Weights of a small GPT-style language model, trained from scratch on English Wikipedia.
Size: width 96, 3 heads of 32, MLP 384 squared ReLU, vocabulary 16384, 4.92M parameters.
Each number is 128 + 32 x the weight over the matrix's rms, rounded and kept within 0 to 255. Layers, rows and columns count from 0. Numbers have three digits each.

# down: layer 13 MLP down (transposed), 384x96, rms 0.0899, rows 372-383, columns 0-95
# up: layer 13 MLP up, 384x96, rms 0.181, rows 373-383, columns 0-95
down372:114096129093082172112094133144130117123142115140115182196148135095132161094119120067145137130169141098111148134110104151122159181142177108146180131149070170107104119144136137095095066140088060061128167059160194098094130118092137117144136097147062159115112175088149114123098063101122116116
up373:154129122118124145164143093149140110093132166108079109095138128110139106171162151068162150069083135089188123166126122159175216089132188158122165077133166148103101104091152101139114155190194141115117129139130160100151138127080112135131125139156129120130175144149175105070152166109128152059
down373:123137176139122153131120063105136137155175090067137061121101107130203127130123080102121149145171141086105186135145123139124107181144060109087150108150158131166151183217112138140158106151100124114133094185133139144138120123149128129082101086155121136081091142130108095083147160106128170102
up374:127084079128092131090124168109125116131039107098144155135144124072139110080140121115123131151178176145074088171125119108135136169128101144158111127110142119090127225124117149079145135190114101104162184121119134137135186072088079046118105094112106086071167174112176133143135160067116165203
down374:112107208100152129176164094185189080074155155083109157103207161107172088071147078105120119152102133135101095096070141104097109144059109136173115105118136071071188156108117111113147194151113110129099091150159094102153126103061096118132134102108169160134162189052123107144128165117122126113
up375:064096121085117162172123113120220219120097171189101158135091149064158112145130112128118132138176166109149085141122086145081163103137102118134084114151168102094199129113086185129157124148153084202111093162151070082050140119105208096134136165128138080134201138144131132124153111127093081139
down375:184126046138158109149126140155119067097130168090085131125133121115156145139123070139121133156038107186140189186140127152173121140124138146104234181110102206155066153137127152080131106093121163069158139122092192157134069132121118180162175066072109153128160154096132132128109126090173106141
up376:076104140130081081122177099093163131074112115169172088153146078102156133132173117139125085107152135083117076118140142149125127146148149149137132120107118104133156156113102129121148142110154152146133100163137127135127132081121139120106106215151194169142134094079175181067113131157173109077
down376:118076104147152126142139135119174109113126144120195111135060109140148117164097126162102089151121182099166132131154118076061112120101158110187158112067117119108118111159195129193041113155113120124135100129155074080156136128147123153147113114155101112162175081158145099175150103137100147176
up377:120112156128102093094087158170128090077073168112073111099161101095164226147067150093099109121161103053117122131081136101054093176094155185181113176102151130087154119078128188125071069156122181125128141068103102176134089175098157146192116151157137119109174160143152133089126117090136072184
down377:143059106106142193137104108108101085196165144162106143124136164122181160098093066122040108190093087130060184116193096145133123121178149100133112144080130103163124130169121122071150128165155146123113144050097072122116098161151191107127129157198118161163160163129148056142118136119119187155
up378:158161113156142070095115141082136156165152126165091109108132119090161083115150128066149096091138104043126144128119135084123128131117122115118107105138148138080125151079096109142050131123128177139145114132094154157129138120166169125149095115191138154127089132168084122114127164148175083086
down378:156158122074116138135139113141114123176148096112136161205138142118156167088139118091150097118086136115104166154138070126112177095150127167137118139145111146078119087110113103089124114086100074117146121074122092129122114128120125118151114158102129123218121079147139071052134111089135134095
up379:122099126105131089112155106113108139160139181082160182201156157107147100125050156134081113100140130097135146102152082146133139115136115077172121170153093151118104138092102172106071089085107144133147108141143143164134090169144080095133155179176105152105151071131139200177112135106175070132
down379:087101123107126073096138141097100102108152101091101145124123177174143113103121065117085097179103152108118162054182119124122129132162152132109135122135070079207173086086140129128188142185106116106143095140151163158128173102137144122146101163134135123151135119114107160166134165097166120148
up380:124147136166102132145132100101099194159131086151111063152127134106172144114164158139158132132170174128123137155095079084136136127145126141140191148092123180141101086081096169137129114150079138113075133095141181123094190163123134089049142149096145163132110141223112120110129163107072139064
down380:107090178137124154131070135155160103123181107110108156088135115167199133085144129132168139076096099181104090146160135194160128132126133122146082101111113092136190139078120107143075161133182136059093157091187073134106143160160168122163177099105137143157120136107101111150146117147107113124
up381:127116161127114135155107097063117136206061024129144078130093133051088081084069151092087153110126118138104129128165174111059203163081108113106136184128146179132162143118080091052179167135090148163126095180181095131127165146116075074120110125193000118077086114141170063122084131149198132152
down381:089089110118116110137155158114091054142160157040068136123094153087097124180161127120161103143123203139164107091136065144174158119091122169156111086110100124177152142092170122133132160152175100197102095129104124179122119135157124122059161105121180092098118112163138178117096121128161148135
up382:105159135083165173100125144125077100128096126096096113122148091161127146170141117173113095115133170085137155122130205120124099155126168113141141134170126126131128118072184117080151165092113089102066174144084103110124148153165112146146082146174126145144123119074133087172080132120130128161
down382:102126174076085171110074146165124129146089149107170169147086131129118123167105116135160129092123169124176088089136152182131111129103133076092081116186063137068109169103150162199128127190110128109141136146141163077133127120105093143143113133123162146123152170119201132106114144128093133144
up383:127147125158143197150131179098111128054195151153108158147124126124166142137099084132118152115115112115150118196117147138158105134182085138115125095060096122131174154160128140183143169108162120111151150139180196148091068164114068140170126106087106184115045147108161128109142130103120068161
down383:094138188188136090130131149130107141133092137138157163147126150107123133155155171052129125113128165088113086111135155139135115163103126122164148105159180082109182122116172097212168183133100085204077153123129166129100122141098133151085097135060161115130165120141137134168136172092151150138